From a checkpoint of a small transformer trained on Wikipedia: MLP 896 GELU.
Each number is 500 + 50 x the weight over its row's rms, rounded and kept within 0 to 999. Layers, rows and columns count from 0. Numbers have three digits each. The size before them is the row's rms in percent of the matrix's.

# down: layer 2 MLP down (transposed), 896x224, rms 0.135, rows 460-482, columns 112-167
# up: layer 2 MLP up, 896x224, rms 0.14, rows 461-482, columns 112-167
down460 102:436482564431515506559500408540507521442543519503474492465535549583514464471527432505382493492507607532543540505475480474436571523432463405492558442582484468404506530506
up461 106:557504508560485399573513456396469567420430467441592521489431462531517493516492542504490585581405479509485470585404545582459545536509516525527472584536545482517575568551
down461 087:502540521519448384586549453580463541454584438475493584453514478490604549516496499480461554527581522537508528548505595472449472470484462590507434484502593573565469581567
up462 091:412475538555477509540496499480488535493503489526556481523487556537583512576542502510477495536484397499469553528491526496465482496352380464505596520361572506432382447445
down462 097:494359439502521466488513531492514509580423519467495436548508407510547450530453429444480545494483389462469575419425547466478493441499394461468542537564541510462593503501
up463 103:530475508451442480434521527539499447582425672452463578566486507512460492478525561402622533512467489525450471404408478501499543462557512470453566460481549515546459539507
down463 099:509527587464627475518464441483526486486519524521521463545455485366603502440358512430431535561458476597547537475457535555507463519535589517583556606445477543486485452506
up464 096:467539537492449545561500408417515500505495597478479569414460442441489528480507500468454487616501438483420445512462503562447451514491487522511594487583512551544569595433
down464 099:473507555434498528523516426522474516433456595471467441419516443502569424414488496460558592570497504554474470456528483597414567504583467516559433467524559503519484531488
up465 106:529429543420570542439443611534473543525597609529553492489487590412435564502492498485567450419589487521420483493538485543619569442543487523538513460496501579469516544455
down465 096:561480403526511541520533514487505541444505506526501556406503465456491499491398633454522459577527591597475472525605342352471479483490577505503598473407465512472463527561
up466 115:543550450525527493485551407527558537526503480526478487540517516428452467531577537612435526531504491527515495517543545436527427533473524492521560440479428427468527632416
down466 096:523589529493519560493509478502488663436496498487444515498482518468419612611499506591537595469633504465502538533527526569444518575489519502527534459537510492572456470503
up467 076:470535503491558476496510389498466552580447384517469442617535568489508407467463467551524471496409539445529431500391589550424511566440413496505556511567580522495463478493
down467 089:490459470530504521488589483517500422454514573437498586441483626488516548570493426413500512467556455549514495449516446555555451487457486535486473569529630515584513545435
up468 116:543485557471459556477511481467475549428473526459437513503554463487463576448547420555602514484558479514509559496514542549442471542371486515480521413503485455487418516477
down468 122:442434552494560521473532511601433423431540528403479491508525492518436462513501431541541529437595481443413587525505506517369496515524489464480435389436562519486524449455
up469 103:520414474535468507518518493502453444489523616494425593449490526512519508522490528526537590501508505460507455539501448555412561456448465421550503542469411493616563512559
down469 104:489450368516452415600556553384432413527504433439553478531555475447499474432468497493455487634404487510569474560528528560589507448506500486559396542502560459482551538502
up470 095:557519468469566545536532554511431578514400523419482442431491577435518458563498473487452467505484472409445483498409550600568474405513515543608535546416510457538468534432
down470 095:507612508505474550424436437535480530486533561486550507595459541412430519528485427661476522536542577554583469493464388515522519458550468519455516481578576474416450518476
up471 094:505543483459465469449501556524444424522410603539456489476481465538540614614524513526495611510487495528526536545516501469458483543448500584510525440535574481562401515375
down471 091:509443481408522536430522520565483467579503573494603475460502479500577508515500449546496461623421540592529476423578445451520506537542444462534491484589526532547435557551
up472 167:530408585562470412519543509523557532591572479400469407419473484489484470616538498508573457500492532478574471467550543466510468445562473477526416580448460524535534565460
down472 146:432453453531451509536580635569504539557504548463508477463527535540458472545525429482441445523488463415538415531551577415473481442516462516460549501512471492514425555490
up473 099:439484543519542555527481503545521439428434447535543390541523556509427498493518529482534548409592461503542593572542590455556451508602475436426483528503489577497438429402
down473 101:493500498501495526418469524500583533500584514506559368533563475484598436459607478450499431508515496454492446522492489564487471417528450432500534457627595530492539473525
up474 101:510560490439528547503558508393442427432518567509468472482448508603583465495499469498578580466563567536439453515481504492534538515500469440561522573462554492538482476539
down474 105:520491564494424453563565421454523564405495541460518510552483523510553570552482579484434655565545490536457497486426515516511506496575388524515471541559540514495498538496
up475 096:513567584503482522484455466555471504460515546559518467538507529480564503396524494426461484577541409569550563571481483634446449453489466440577467484427463520543591565404
down475 089:439473558542520460519497482458487630523485543474512569470581488524569515550520481417544410508556394563513519451432558469552534456506541480540536514512479473462415513566
up476 104:546424453436561498536511540437527572494522518535574458426369448545470454618466435528406520531448589617588596527553476376491513574467530586531392506561532479501615446471
down476 104:501459513497545557489466572452485455560543478504488393475489539486575551594404484510597500490530519525501539554556535436532560449560482530485541647592543577416408542504
up477 116:442452485480545547536503552463477535558476528494479504470525614567502525478494489543476501527474587553445557594528449411466504503464522522614548573508483478422490530476
down477 126:444431517472456591474380463510492414474491516430516428531592561424370477510485464425459505411553484530496384508574544469521572520545427470474521589557389460489475541459
up478 103:510521506420416573447523490483601416514418547510532488560455512501464427630520602495527505426526463477458444578521525599491497463478444550526467466519472477413445464485
down478 104:460581454444595369537416448521342469520473516566549552513483503595574499479420543512536427502548470496497475463515504400466485528427549600444527511415524501470477501595
up479 106:451492412556488516504498567511542518494533527574532388568539477537383525520409521594430449546492482513474546483490474484447516539508571530512516531499443476438565475457
down479 107:476513488524481477429475515523622541390534500458504486545377498493482460518383515604365555511543532539538623452497495521583512450517592503537483518597486598437403482434
up480 096:481470578479447534538521450471435503483525470433553479630488476472471445494524606476529482620551427411565462539528435548464575458519522503478474551384450533499535524482
down480 096:486510498523467488549527478466497589460503456484562519487495492549525487561505539504558492494532402509411491505620588488481491536570494526495508505563614477548459567553
up481 094:465465430517505471391542556628577537487506468530609474550508399471497473508467494540417524503529661488454519525424542447526480483522525463447449467518506462476459476480
down481 095:501501540464538616424498434486576476462468516509484501578395546450475423465643453442518468550533480481463494507453527557516498520435430475535553492501494488550421417520
up482 096:497497513436523477488508520515512557506535485484549542435515536588512512543543535514491500481481502453576587575416547547403538512505629556551473547510488512587577494515
down482 102:574474594576523456472530511462562420497455498604579580588546475469469487483532576579503477433522517522483550544470446535537469539439529492530514536365541571459542474573